config = dict(
    d_model=64,
    head_dim=32,
    activation='geglu',
    rope_base=10000.0,
    attn_scale=0.177,
    tie_embeddings=False,
    init_std_o=0.0158,
    init_std_down=0.00912,
    schedule='cos',
    final_lr_fraction=0.0,
    batch_tokens=16384,
    seq_len=512,
    doc_mask=True,
    z_loss=1e-05,
)
Each number is 500 + 40 x the weight over its row's rms, rounded and kept within 0 to 999. Layers, rows and columns count from 0. Numbers have three digits each. The size before them is the row's rms in percent of the matrix's.

# down: layer 2 MLP down (transposed), 192x64, rms 0.129, rows 100-166, columns 0-63
# gate: layer 2 MLP gate, 192x64, rms 0.241, rows 101-167, columns 0-63
# up: layer 2 MLP up, 192x64, rms 0.241, rows 101-166, columns 0-63
down100 090:478465410439553477442588518550504526474482538443531521473430489509547500464536510518488541577462487469496554447526437446499493433515495497517507482483479415539521417513501535510509446509457516
gate101 096:466481501487478553536526528473570423516473542522556463513502508490533467576496441475533504471527462539540471552551495518449613482520486506446503540504474557537488548465503511564603505485562520
up101 101:454586562505517565467536507500426527546437510494463494447501514487466478502463513495470563450599513499517469501513538549485482431514561547562490496490528548521470482592559502541462493440500520
down101 103:422538458497534501380489448512501493508459505511463511454471529502449497546460495530476544500532530434528520529528482557523506505445425573504412478482510496480473473471543491515617542478509528
gate102 111:480507429490464483496492512433436528561463484547548480518539503452451464499424435499506522446587440502515553484491472472512556568516480518528515476463485561605470488446497516545511545451483508
up102 101:494455540517486452514557515506526496589502526512497417461510561425453526515444421485508486441457481512448491493465544474506511504428494563544526425529464455482509465526523486575476566474470556
down102 099:452425481473486542453433532525431491570500513581535434475497496437491510476434512518456522455576472448476507513524489467560571476480494526518475493407511530553511467466545505464535525455534503
gate103 091:494543526496450463468475500458501567562528580502474493567440557551520494473466450497516591515497426488549480557507499452531559490536481422494549498491543426484527512474502493513565458499430488
up103 110:481537602501486458465486531408519510516485500520546502488485523569479474480480500547493538502491468497408542532501508471563487557545445425586498465564504468585480526486511422475512493527462509
down103 114:558498519488536514534527457525541554427475477491570463481501507480509481483523547479494503435533516502537357485504561488469485517484479536440452475424477463409524454496531482550514526510492425
gate104 084:488477430502414535534482460464531453536553449453532485506485463490443529492486503424427489534527461475488455481471495547529494438558488455523525490532446535512413490409539484493452557515462538
up104 086:517482486522484523475492467453521520558464472479536471485539498507463474512502507472494565569474522438586468487534467607563507508482561521559510529512393479521468501451508446500490601543497452
down104 085:505528541505442523510460485490438471519462457473416531486488465476418499463503507505505472466458492535497442482526524588478550450519538517536556552478554473427451493425560448428505539551502528
gate105 101:486513532519510470474525555516548482506475531494545498486478477437420495548607489532480505502523508486552519450478483514535578567511503459507449500523566429496575409519453561449523438478496528
up105 097:592456452416506527487525485500528463500495500514495461576462502513534472488485447525533511549549532503411466454482538496383468481472523519538515527480480475442426499440496467512492560427483513
down105 100:494457535491436488521517490526438552498539500525484545545529520542567511493408441457484454517489530459458456522536460521508451511513559516462549522519420570533475433520566585525519540506482449
gate106 108:499512511598543494452580469476506543529508523451562534525472500538574534470461449519452495512483437622480493484463474507474536513503477586518474520469511533524528540529520527417499526475516557
up106 114:538454499544610472504560460506530425507526472459541510511449486472530491454512423492455475444517479563484501460413559515548532517537471558489472485423504477478529581529478504475512502437493496
down106 106:518515533590482523505469438519475457556494527512505533484520506520524429539495473459488492405387487517472421564484545537588551510494479506490510535500503439489496571509514501447519543450457500
gate107 103:549481424490512531482509475505569510490560552539440476484466546578488538529539422505458529580512468499538474526451563542539415475502421520444457545535514481503478493478480534528525429508512495
up107 107:580518500494459498507503576488542535467638521509480520528496564536523539560490417539534500566492547483466513480523526493453424515462480469439535459477511521505462472481489453516469466447500557
down107 108:487506519584455472509453484484499549535504496474507469512520465474386502449480503580456476503524478501490496521461491572522508414516562471489529553564490473502435477463560523502533517515403571
gate108 099:528407467456466566494457448541522401495502512463573550461472503455413541494524539455497569537495526482483463517533481495527472500538461468499469513485499564455459481523521525555494458448438453
up108 100:544538421542504521525454522496494477482541567502513516565463476458438572500477458550497555469549456502487513526517539516474386491476406530459554526549478513500533517499524523472511530438452438
down108 103:404499542497539506540507479498471550487488465464480505479619520465519524511461459503469519463469471395571428468498514489499542480436509473503463544465505463534477528524484572446509494472590487
gate109 102:433468532524470557430521470547450533543558533501548509463505444499528503519466466488553429517478494407435456469485511520480529499431474490495435463585526433497482502523503512485490560572460527
up109 113:481463496541506492521473421535589477494505416504516531459469509506487480537457545493420504493546492543497536558538538532465475457519521469497491509526457555581417494421527480568522472422536475
down109 115:430507430516545516506510501519466525482544585533596525522535448479558513541494436567469559543533544538492541470524509493495507543467524499498440467554553470497546535490493506548557554482465578
gate110 096:492450508518473450523505461538449559494456509542471522394520510438573511462489435450441557490494520522523473490466408500504518487435448537488521486541505525513468518516527452603503445505442497
up110 086:489617499472540545519510484464481416509441496561523497511535579521375554478427545537515496477560451485500471451493520544521541508526504510526503510466490494511536489442550530461514554477514491
down110 090:516488545537574576501428487527501497525545483439493497523533480454478503488553529487534511481502458440535535432514421423503584524474571562540475506566451539495535516526463544530492485554509454
gate111 089:476471522571449475541475508557451558500513417437472516474512528525494515516497521506520551548513382539538488484473524532515518536428496434539439532524512518511441474464498552472450433515455558
up111 082:457472503525493518600511565506463503444525413492500524502460496572437538530483501498538541522588433467565470548508525508520448532482503436515466543463472469470434434479464532532500497496492564
down111 095:546486580546481481576444497484464555476497572502455550480540477502534433503456488552606478473485505580455552500503553519525512534463483515533487575448484526444472536516504464485512566518526493
gate112 099:541495542456484488446428475488489546456510492537475522430468571477631496518478496496452477501460507446475422520491461581562535537471525586503487490527458490517487530508439508528476481554493525
up112 093:558526518507484507546493532461448520416499473477529428545543529581478531528538479495557500569541487544470480457489579500514533453471459493478555487449570504481525437455399504525502510462520458
down112 095:571497581430501421513506437495500504463499530525500441500546475462475497484519481505545576517568499563496530472472487520451510463459449439550537398531492538523506451503423529490448481512459514
gate113 094:489504432470607442487539482476588456576515495454515569436529497462434499473494518499516497522508446454475513457523484456481455473505457460536511470492523423501518495520494518491456563591541468
up113 095:530486512501486450544484464512512551444510551499502494474546498483485576501534453448490576440423484540519501458478459498477415429499573492499493524485460540505565559542524439505460485530486398
down113 091:420444473512487577394467506468489489530474466535508448473517474529441461519501488482501512600588521443484518539502511495546574424494494452512479538469482488518586524536475528505527539512523520
gate114 101:505547504523431480478525491436513448472500488561412516386491477500529505493494538466521509467477416486455447434519447469457494485506482519523511462468455503511543591479420512450512509527463436
up114 103:443482452592530436508485529450473522515496547505515492471507469523494470518476584541516483536446560501488520522496464460498523578564458502499386522526517550526434399504508516462460488506542496
down114 100:492472471454429498504421548531532480480532432458467496561509518534566518531501513488507522479516488477536670505431500474539522505516538484511478440511539494484544536531566521542513534520528538
gate115 097:519498486592486504493534480498547520518471553546516423492482536440477502448534448504467420441552521490434449551489480494482442538529425478420511521521509496521453444475526486537501419466440520
up115 096:529570484507453474431472535498511557509460506417471524548498451475530541558452503452514487463480505407490495521464546454460485555419532463469485449477452540480560499521561457470520484527443448
down115 105:541472433479546488499461502482444475441448476589462467432429526526535515539474458437512433467511484522523500493533535580481483426553525504519554482463546512577503489517524546431494540520477524
gate116 113:482459453469506538517466553497431512593559521474465427538522547523504480485541450509465532557481570475512536568498486535481542485469451586469430529515505535548514413521506503534500504497489574
up116 109:400592514574485508483521484482504505494538481464508514533476463434505470520509499502535440526526499532516468473446488565529544500521548501475485503554571545423449505592553473462567434496504522
down116 110:516505576477480495484567470495580465409514559488518449521485514515499519472466477474542484450519504480541546535452482459443535496535466578460495541530434495523472454429438531478444522458439442
gate117 099:439447473515489418528475457550542413546497424499529478496514494499510489527544482443522509451476449475455491530421456478545510471600557494509514445509524529468466534573447503467443482491508465
up117 097:540564536496502534379442462501511536560514425478469464521523476493503472475551503452582478509505489443520462454467544529494518528503494458529537567520496483494610513518543450555497492517476440
down117 098:517493501500525494534548537507424455503508595509490453533504523550494479468471508531477598511520418499472539495596463542509572494520496472401435542458510534472509541448487574483515513484503480
gate118 102:476492468435495521484436544463495512499555507497534475433486446554507505474541441436585546493526466514484429512467531510493456478529609488417497534495522472473589462506516512502479477415492490
up118 096:498500504547453517507481480524534477545513484444566540533470518524377471516507456538428507527597547533512551480522491486516569508492483443501469456508516516469472592439561524486466547439499517
down118 097:414472540457476494505564567525498447512464448418541483500446560520583578504483508548498464493570495472537499483474522536477454521515443462525506553567461503569459477485471535506467513547471474
gate119 102:467423491543520565539492545522548473480473493445489455529514515527432494465511450564438523522453527489590503487538464534537495498548411457482433450489458518461550548540520443459457469491515466
up119 096:517472472574557544544477519501536502470463524462450438461506525484551491489475454483456500488460547516577433493541505513566474506499455459551505419531465527406526535540482418455466444483521469
down119 097:473464526476491513538463495578500505497405484512503443503504522496363513526483557484472467443486533435593525549507474544444479473539520484500541533486402516438461514524535480495509490490476478
gate120 099:472499522522518528519537455418456481498528491492577597446527501473552503482490454470492508483501435445468508537527519502545488414450537549444523488528466506488472511465584452497526481508409421
up120 098:449474529505573474421494443457475485504511503503516423496472512468466457511472510391389420476435527545507497543515476514463506521530502498528476538528513471483480505570573526573519477469521493
down120 105:454485517518521541486521510475483463458518481516555555530564516481500577472486556494561562497475535475479523491449496520507576431498526565466447518552550437423511521480535488504550431402530474
gate121 108:496479476527478465525497572507517502459487489518481434473505458472489477455463468486502537578512529496503517461549483470424411562523521517426455499565509538603469518529574447496524532591502520
up121 098:556606472460494522502461471467552480569475503512533484446493566474484539495560468471527448468532542455534481493494470442538511415449581502455516487565545454472480473536460517462501463480446536
down121 102:470467518486519512428442391501449527567521451534468542525499493511507488516453483527481499519535488459510408458522481561560572461555462444496491473514507489472565490497508561486568427517543471
gate122 099:482485459510430499522447488493527539481498499587480516497477426472537496544432540505558471534543398484518463461526449448471498498480458509441510438539434487469500522466509495601549499489558456
up122 112:491489541512488444485546507450453502462514493478508543513466434552493556469538524546461530447581532499492490493524519482503456464405474513490510576442506390558499521489516563495445449488421509
down122 106:444438481521507570531479507561518490564506408461439467437409577477502574421511474514500497478506483517473474490519557543459486517553519523528537437427498497459533531484502557520502502498502524
gate123 103:558507485506489507527480504535522459434579485567532503505433544516536457397491502485518526454510483497493502469558488524487451505475535425579505464504439503490564484453565442532575541459547493
up123 117:445482487434569555540436502513483538556443501474492473496443483529485526540471494530457508519569478527543478586478460457551533517587470556498487516533524546465408537496456496461503466434479476
down123 106:516517480483536542445527466470486428537530525440565415563523502518493455547455519462520491494556489469538508480484545547500487583473445506482451576548440500542440554521487483555508451522523437
gate124 094:497485515515460508465557462509516516470461505586493475479467546503474579516527563469502550502561517509450558489563474519502426530509530530520537551537462434514458533461591577514494492473529592
up124 098:474475468515498489490555463447493559569536485573494529558458491420511503521544489433490597567477535528501567489555530499499454499470503552581515474462523430520517536503503459487484553565532515
down124 098:534513432551434511533483427529506511507518484552506547498531458428458510501581478492519475449446506442416464505558483482521461505495482531554535492591522429521491548523570511486497478522471572
gate125 098:519585540452525569521563440464517523509542515528421533448538589530514493530457445466508496475523550563534460445508420509519525481504478477472473428451525485447471560522468505544476500502532515
up125 095:497379472474456440479420553487468491426498498473564513509536492507526506462519503541470562502410533431500476523513531498444488533465458449550458489459446498539563492511517513436504465475530471
down125 100:452503482554489562495518431464471518614515497479546531544483480568500561518484531453497493500500438494483545545460474518597540525522523595512500480586543495498520465549529440501519457518483515
gate126 101:536458533500558533510440452510530415510452476519449422505485553558469511445449547519453480553490507560488500511514494490474449507526528496548464425511501557518540457506496500524478514573618481
up126 100:498568462540507504491583526480476526514528488491495569496580483535462532589580472498538515467479493446472554471464513541520521553522536533504476529471556419425479447526517531509573515461461545
down126 100:510533484522502536505593474485499563452596559510566615536518519518540470563524466441556539510526467504476518528511490479519532486440461487471415511528453463503505507557491536467554513516474533
gate127 101:490537492516437561571506560468469480568533539490532480511445455458503469570472506496580519516583467509468476487429471517393498519533531526445512435497509567510491554456523498513528463459491497
up127 107:537501482507509585522451444524496490453531494557546496523460486508563488507488577460593549518452561565483463477496563402520482432478522526488534456486496486535525559443556521513552498498529500
down127 105:511464502485517569495512524510557489523464476499455504450565527497449554453452488533487538529574468503515492534453571503530445522417456433533464547383476477507478553506419446510505508489521503
gate128 088:455489458534564519551481489527473454424555437461569553402511535529500501541471545520561499507536402506479519493516463525480549497550416512494428489466489482486467507499480506457541500508433525
up128 087:514494558461509512461547488490551455487442527549475424497495478448484474436545422430443465429541587525523473515463567523498478485460511464466530474560451550495477495461513488519530461439542468
down128 090:460498412546532513526508524425565542476556468477513503454462518541489536496484496432485540526470481403481470540472471473498487584487480480575542455537542549522537520563483540583479541497511482
gate129 094:509480564488430542482510512490471458462490540510439518446403540452496540463557463582495480521460453518451479469543531427554516484523515454539465471495533551503545485533539549476435541563506540
up129 094:559529548492426472465542490481466423476500539506477472473424568511542451494495396543492512478523510526469554504502588443526461444532495490556423508460547539476506485528521495505494473504432543
down129 094:535473544503609500511555546496484555461443528568460460555599468475510479531509507465519486480510529477546492503447523555485477464497536442519489491475406522501503490460476465498432503516494603
gate130 099:543450498461511506525526529427593456551439586476446438537512479523521476498483437525533559540504485513489470537523545521506463556562463500507488532559461483517481463539450533483453445458436541
up130 093:484492535516471471509508510516565500567425571524461494581435492515495551496482490514440453488521493450382576465479547591549437557494468523508489535525481495480537506514485494523456467505532465
down130 093:439532509458513433486589436478514411510472595483475513490569490470548504524452487457524562501493538535511456490559464498492414501539490487531523537545481454486516459474460486476574492459540459
gate131 098:549495514500485443476417435494541482484466547483531485482431436469490463445538478454468507559489420516444581469514552479569484534528504508506476542592453535504497523477410454494483514507484499
up131 098:573492516464478475501493566419464540507477462470587482463531512546437580487475549486447546518503545500508504444452556489535419493547500531504513488461506489534535467543522479457435446438533457
down131 097:444521488533575515551439524498465547439456477429530465461439495519467518477461510456507494471444467541495542529491504474499551463414550427451476559539511461492497480428454467481507468441484563
gate132 107:565512498492483468535473529460521489536495500486463500478454501422567533503479433522460498500513453399447476519548424443524535455493584491496549419477412436505477448475468533532486507482495499
up132 101:533538478470486544456557523432434513559474532479563504521513470596444497555465490476517516499561572508474486514506535519455494491582437482482481406491554447492508500463440472493504515466430490
down132 100:519482488472475517452472508540527511442516433587565432437495496489441457505541459486472524431511528560422507530542548479454533532446458454487591458528503521488495498457544556548510515528517469
gate133 100:450439543453518475555552556455537475495501531462577504569508449459472460517531505501481524439451507518473541463517581509494499479452504480559409539502474495513496523472544538553464526481395474
up133 103:508576502482422540562471503528468538428508535503514547522446545537494448521434492504570494425495456426537483528499386492490542494544525525504498496456426541481517487487515475507516501498478583
down133 103:566502505526492572483448453551425570496469498510453418451419527514529525486468522558530511467571483492546468434469504487469516498532459444572480476462494523452456502530504510454468571514541528
gate134 102:513520398494559519476541500506564471497499546517480404546466475487554506470602515477567529469527540499498500549483526505539514452476537521503526542441420483484491448513463513541528413452468487
up134 109:518546431491487445519550495536435491459512604553559546571501475504443481525504453518545516531430501511554540474527537509542509426465468489496445479494489477567518443457482476490439427487484508
down134 101:465496494543505485406392427451473412505518560565421544477516520492479481491507500526476493522555548501478480506541466463533514518528560538510543483456522546513486452529485439534492532428499547
gate135 100:481494577481481536466492508549576490554472456584448458570412587534493505507503481490535497477498461481498462509580517535550546494429472562497505496476485500491572482482464512435555507464466489
up135 101:522480509482440481506484488570536503572476492483460415509505574488531476488531466520543418483505464480516474453481512515583510456506459504494479467427521613462559480489455540452580511507541472
down135 104:507499488500553484558382447547531472553471456514442467482526557523428480437457493486502500463460540570524466542479531450509533516531440461476584515485500497503490506508392497445522479489494514
gate136 100:553433471484489524532468518548552503515481527533529513474494512488558576501513538451525584469488528553449474499526562496529485511504414504560484445527438488581558550442535571496553529458481494
up136 099:515493512562463506455493489491478492522496470494456517534503417519464434530468474448447473486573433464488494500504472496442570492493524467443482599505530526468493379560429498524447475516463493
down136 104:486542523519547482468507427477501377543505512424491397503516530500517499431560509542498490553559487532480493502549529538495512478539508471508487472471514445506509438563439455574521471497464546
gate137 101:519472515477495509547515539578521497469455365432503438518426529483550493493493455533483517499487473465469482464485556543482471567503492419467451556512492536497465523479479487603519480521478535
up137 112:430512479455494507487502561495442457547476514453454465461508444527525542499486516546506507458429449480468531545498510518432472529508468531465422424536470443478486498477495504528457596582471569
down137 114:434567521514414467500593546462444468487509528525467498394507458530520550507489488460450499467420478455458528552484534512479491544482502480484434456547445473450497511458485496497559514545464498
gate138 094:459517472537533516482476431483494534432418496505474427545530464516512553419467533482456515558437470462493510552494503497458500566619533563483481472528541458476490490519476531498562491453512465
up138 094:488501461485561469461401466490538556517464471534569478533496454524504528570475499440497446508549518573501508527464461497523517475463472525549519488537465517465549474505572528588460528565570547
down138 099:376471531477508511484580481553534484550517486547585496487514523528555481550515473487472483604471503475512495478552412524466454510494534494500520491491439551505471469531472520491461426471557522
gate139 102:451540385575543464440521525518503507415493490476478429444498521490480551429437535520495538528429507491578464512475436516517487483543472460484527494550490521468495454479433538496513523503534506
up139 093:472496469540558430505514550557478555465482524457473450435448479507491577424494535488502533522435522460579552476469452436532443500509540496510586480476507459497529464466508490478507517525582472
down139 093:492518483485468458472450586443519453468468485517501472540559506457481457519444460533522406453525525538573483587476530544554470484505521516486470569504592528462485558483482502457521511513547548
gate140 098:503498527548465468510484495549468499487556532488551524528525489447569575537543469506511530563634454532515454502531523498485533482515530491469474486544531494504514490502556524543562475386527571
up140 101:532471570455471456470575429449479528518543474467553536617540539518443514461511501526531445518504504558570529508486478464530461452507478547516472502499581547436525434464510481494487516491509509
down140 103:540526430473449441490478485505597517490517591486532458503484516576546473507456454474508513452455503469460455493534497513490544509473490518519552468444551510550377478481522503465415473505483487
gate141 094:520521516501580426518456537480518496544474500516553452440539535513516539416472570532508487531525508547523509487438507454475458462516537524473496518542560577492517427551524519583458447504557544
up141 099:456451491545499417431433485440491494417461490477553485427517509464517495400447514468499504470531512485490507515472545504468444490439485484477475538505526588527452476486518564524454428518529490
down141 096:487424436479573423450465550532477428524447513500558440440504539521519565477505506532508538483524551512516449527469491518490549500440533481500548491501480534451422449499552501480508433523475565
gate142 104:497508486625497501546485445529515497453562510464484536546499508503529536419524491481472528571429503547544545517506528410432467471584517501482450480471501421509494498517476536500442463522480507
up142 087:475533452527436500501385542500453533519446522483572476486498426505552450529555564466505534506452495430503531496457508547470468501419502543565492524518470529505528435480507464489422495467527513
down142 093:483508492410474476497519439488445541504425473469507401472428564522478465572499479527479549516488417525488479526452515464464440495560472452513534429476442538518463501555496474487518499482481452
gate143 108:508505474491498486518505512530468520540497517498530444568496524497544437477459489501461484583591466501470562418483472448436556482494521567486505587565528453496496492460603519531534490463537528
up143 098:480493470573474507494548558499507498531443426471585482515505563534470423501496436534472462546502452498541483438457553505527494494480488517517498576534496503541516506440580548422530476505515572
down143 102:481486469494500490509471528518512574463568583500563502475550446512441493529516502535441458478479540472525546578546533547426589515460496480509451529484526414496504564501455491530481535460459544
gate144 096:573473539510481489455456491531512515479553496493469462593432543491576487538485515490517452549544443472455482505456443499456500383559558482493508492524449506497533541431495502490557490465483445
up144 095:493572515467566526504512558472546503542457525520537538446531500535479529493558555524560587441506531506531484515485466485539460543524401471508529490472514451562516452488463469486490541578584492
down144 093:440515461503467513546522518450566450423444521557537463466501522511477485556511517527473462478528467515447453450596512471434508570483483515517530458541464557535477437514516572567481481505447511
gate145 091:482489456511531562489435527469511433536505416501545395443468506487446497462515461501509473522473507479468451463472483537477568572452532507403559490492502454505562492519474538468467437494495537
up145 097:499558479556487468486525481488521532432483503513511575577518492538536483530474534532522509481537449503488497591512482487481543416472460518515469497536475516549432505506591455558580581519485439
down145 098:492520462491489495448459437511491472440579588520541568512513510478527549460517461402475499530477469396492473424505490465495519514526547465521460464536469535527500466471497587520473535512439505
gate146 109:520499494444545403494459484434484521510569515454476478479529553472565517539482477483462518489524468483496422474557486464493583504425415536512515499546491502489447441443469457546538466538462466
up146 103:533520507433608456539515483510455556531493505509557440555514517542506561570487466530475518505566448548501438484553482490494579488467473519523551529507560520564515459496522426441481508505531485
down146 100:485487564460437477467506508521573532471504563563492538430522492457467493502507490530421530416496557581475557542559527506454467497519478512472479500557524447474442494480457476589509518483467461
gate147 100:407550484542562464508519504574514519518463498447541503509476481498500447534490433521471567535489448450466480474539543474537528505554516514476503554561488551443478537540578549500553501490403518
up147 108:601486453486471476472449525531475498450535502427510512543521543532499549498492515498529518528478480463533476439487485503435454545470575521430508550456440490571601488456519462451468540513545527
down147 109:408531547493532500482455551498524549574548453535478560529445524529478465502483461519490513594437487519499396502492454424533468475452495494545530515532542524491498530484509571495525506475515426
gate148 103:501587525477464567444475500438456490531489487489484510454535566515559529464521492455514543552510430424498510439546486525491534492458561488432463503457454464554479495503577509416522548490502532
up148 102:518449494537544488546543485516507530489478519540542501557504460552436473476463500555497495453520517550589433593462518487507517496510414470512539483530526552445511491496397480571439468531513501
down148 090:469459519587508560448500508440528516476495450550442564546507519508582567574481488565513495531492481493485492451503440478554520473458472550453435474511474480497481465456444516513437454458504555
gate149 097:499559509539451471479503550504576547512481509506542437489465501500528438516498523451508456499542414523544460408448549469489508504493434466493473529462457498470555440534515513517625463505471515
up149 104:519537484530393495471528539571506536550553497478497481460472429498535506533498476439438465538495452517470466523521539472469508522425468474425439513551524511535570527464524527463551485415484538
down149 104:464531460541544526483537561508464528531505510552417504453521512462464571466511525505481437483522518481481450458504501555496533483449547534479492514501496516467458568492518547434509465486443651
gate150 098:457511494528583467425492488462449544462450476551482541532573535542490579499510545494491594513492474559508447506468407470485483460432500524536510456492474520529474516541462460494448476567497500
up150 101:443431529605496491496437519475473496471521506506571537522539530529411425469529443561493485524514532540513555531496450479435433531480469516518518470509518550526542516549466414495499457506528505
down150 104:527529489476517536496530512510511453487407532484433533515430552477530523496478422494531495432564488505551505500476537439540537520529478471558520514504510547490436537540464536532539581419569553
gate151 102:546470498495489543495515485533455466501541443497564455549497509494450499452406511435434508581509517477535462507441564477518590526526505492492526489556492525441507503591510506556492502436454450
up151 105:546463508559496542505489487463432438507535496478534512524515481415401535501468484506496504471547485538446515549539524548451492443472435418445512433563509538506522501540538527534428466543481522
down151 112:375438518527507532525552530493492510518572555500444478548502425508506490414531517480510514537512482465528560510523565485529486528477484565469448514539529535509516503499456420454450531461436499
gate152 102:452480577530535491511549507492466523490595419489462539512500521542452568539539484531511473498548469537446508472440472461546511492489445475551562397446498547545482503544530496526542506452514535
up152 102:472527552500495473540509500504531492459560530532464416509495575496488495471541502451496524564481534551440623533510452579499482483477499519602517513469424458447487508496480475522569496483494528
down152 106:554484490431507504540505560501543507479438526511532552495475489489523422494420515466428546530530461442507467509459513478495508518513502537443430514573508438604545504457539501506434562506488536
gate153 116:506437491531461492458517536558482498524442492562461461503509531555553430553610461491547475469516502473528527527563457521533457559465511539470441500550566497517501473452474557522446525535518554
up153 108:577551501534529534577517539511458488457539603477489527535558529442482505508484560472500455604476579490487520515514501535530490541582483484513522497483474521506527509535518523551571548535475446
down153 106:428444454481584485457497459521487449501461493511517449491429445544563530510591517468499555408489484463478484555486493516498503478500518499495564543582487522541479583515491477537522502552542512
gate154 108:539483477478472618509450485453516491469517486502500559542552603594537514472553461514444526485475489476544509496544461491493585474495492506507431521512506491484434435488502531479533464547447464
up154 089:499458506516454497478493565472561491469484499439478442469503507483455507452473461538518412534464517529408525467544501472539542583453510559512483531519565479589548480551572434511513514481508493
down154 097:555468398512398559547477525486480513479500573509457516465495495522508527473525555526501550459439508515505524531505545596475589452535555505490484485572516495465499517432523479527508469472503552
gate155 105:556545450469542482506506531526460469422491477465540436495496478567512519525507505511570616474470396505525493475509533510508559474443495517482523568519466483505515523453478570502473431542446526
up155 104:433458522537527501497533453446424475517466462482524532449496495529536485447484517495458471510459610533389479479441469502481466491506499504500442453471542589505454540499545427512477536503472470
down155 103:424588505530455523500482472531531554499591489499498444478556470491444508524511531528547492531438457531496518482597443530530434509499467422561442482469489471524487525469486564519486479548488460
gate156 090:564545587527551481509465522477537494457562510509515478550545579474554496540442493518516455480517440427532453489503432478464555438501478490478512443440472490466455460568428467498500536502488516
up156 090:542479520603488585485488538462501490514466511446533420522506470507545527586535455561546482476472499502542444423459550496487468493439466452455470517491484496455520427564517501499516498557538496
down156 095:510531544511426529484477520502454476437492528511479546550499466437539434531448534494564525469519482502593561514552472489439467513537528480483571542497459499448512471522473438553395527511468510
gate157 103:536556514551550511559538471559500523496522494496480544456507533480453545455476489472469504495489460493528475498492451566617518506503499556563617435461507533457520556516503580494487509543473465
up157 102:491560576537497505531527483489535578512525489458492550538494518508442553551499488469531487463551480516518507489385465582532494483514463535495497477431511499427476502557486616481477519525450471
down157 102:520478480524563507472558541464467505547448488479492511547457402527509509483514590509481568537488497464494484502561549454485461486455592550446491576511487489534522493515448427552461511439511482
gate158 102:487519495496539516452518490421584530483568471478475539479482553510511544477507453515524491499487485460467433530453511439452583492512536521528458555507594457425510489586441495503522440482525539
up158 098:489539426486507603492523504476513511421508534403518538459412537481561509478485504526523488453474501495463474509510482501504480547550472497495480522409509503507473515484438532513582581477565453
down158 098:532446529453485579542468472639553458443473524479494472497474506459501497497498498527492526530467505457494499473418494500514561465454440464488485529492479529463552440438535494477496517430546571
gate159 099:494473458546457577464549477486469545474459484519491533490483538547586528466468549444503552472480477508447444485510477418478439469485473581539518457443446490473487510550448549432537504525546474
up159 099:558432553474512535566492545514496461498486456548485474560555486481558542516548495435595504545481506539479481495600555538482545492487482504486484566542509541516535453466516406485544495489496466
down159 094:442518532544494469557563480431483424503516537523515490484545506501515495557490497511455512515437470457534458490477527482586467626415505434472545453508467436470508518532475501474466451480505493
gate160 113:521469477521461551466454521544509391478468494473592500449477502491477523480533449476445466507531559475461489501483474489463481451498540421541418422457516562515509472571548506453462498519489460
up160 104:523479535504430548551482488608473462474485475535500485438467569510494455474480500479513465495506496460559493510536512592461513508472470429535422521502471487475526517538559481538524450556401458
down160 102:594522530531485493530400599458497507512524522566450495521440454471443504554519532432500498558516465488475547516565529469501456455459478449541485475463505576511529461446482517506511532479472501
gate161 103:449502441476517494519524447501422527494483439529524471498476507486508518433480516499511485542489426533478537532474497517538526490540544565500485502520523545433406551412441493598473473464560444
up161 105:493541496497458480450500522466490520445455458443489454444562461500471567500467533454472494541559543485467494506470456499436435486473544496525521527471569488475632442531527549552533479551505511
down161 098:416464514488549530476487489486533523514470491589573501450494546537493553547540540467460494453463550455503413457559453522510487507509519457519596514606520518533464517473502504537489534519518535
gate162 093:497505462517480528531495535478491469469512442521466464501492502517502604494539433528440470468540503469470491445594480515469510470522505411468467546648441505515482447472471489506544514491539493
up162 106:491534489500512530510489549486485451492508467493437525504492491538451547552470395509454465436542489477496492463545511456417531430562482403487475539599465502491507458511488504429487485445504455
down162 092:516546556531493505500462465482494520500463469485409527513515485479474505507522533540507397418516498482499489573523526538468479480493547417597514602496461530473478521497521483420537527467565492
gate163 095:539509379511506495530478531508505477419498522487578514511487496524515534512466533443493534473584532483478559419484411431514504483540525455543492460436487461503452500456492514481524496413519501
up163 083:427543502475502449541465530479481455519445473538469546519534434504511430419534372482497543540480495527467456518468510456478536555487443485483486540558547481479494513517480432553505556502455507
down163 085:496451512534488480522476507515543501575440512447518528482554489503530493474477517493469453586456497473560526501447500578463470484430523552465557565431540517510555492548457524604461478488534536
gate164 103:527492507437446520542464602525508474456552565470561455504455470512507478431502488505511573506530465522449456400500443502477484510553570469470535483452556468457513495480459556483549493512505472
up164 111:481505623491488544485530546534485477502485529553513455458494534476518470513485457446471578411503485492471540506571526560455453421524506494505431502509482463492425493457497564547503540517462540
down164 102:482455459434492513503498496523516531424473539505560516511440535509467529499497505466534437519491485444472460490524508492505482614480536471451516458498518511369485495549422489446504505485477596
gate165 091:501571493550489479530443550534471463526404455464512524487456518508563535472520473506450593531474456467535518503514523485520516482525442434495539515465507561588486421546524496544498527427466512
up165 089:548456512578474430538483554598479485585442502479484505467488524441594477556499511506522538571455479445502510531509552507492476466564486487486489513496533495543531515486522483509448598508463516
down165 092:535529510516527438486487491501453438545449530485435552502496508470429514511498502520519554471459551580582500556477544570478520521535514484501585558431524562557417467516516508498499499468465524
gate166 105:528471539501522517503580555466522584574545521455538460581487461519487440523533428510450508516537484496531497534496541537507474491450398533561504487484545408464553500472483523499476534524465502
up166 100:527457502523488553509471519538550528484435535462461412524497495507472449515451483495517496496516469430547497480441482506549523440454505446586450567473513434495464467553451526503435592467489517
down166 099:543534469526492538422525463594468554467481462486478498549524517452584502537499505496476548566453507496538475551579494528395463457517500551476506525502523492450525475465535449488530451514455448
gate167 101:479543511530513515492511539503562501390488548519481523527451486483516530535448467537428525561530478472555447451563487520603518482449434513511517522483401517465577494516484461486518524513534490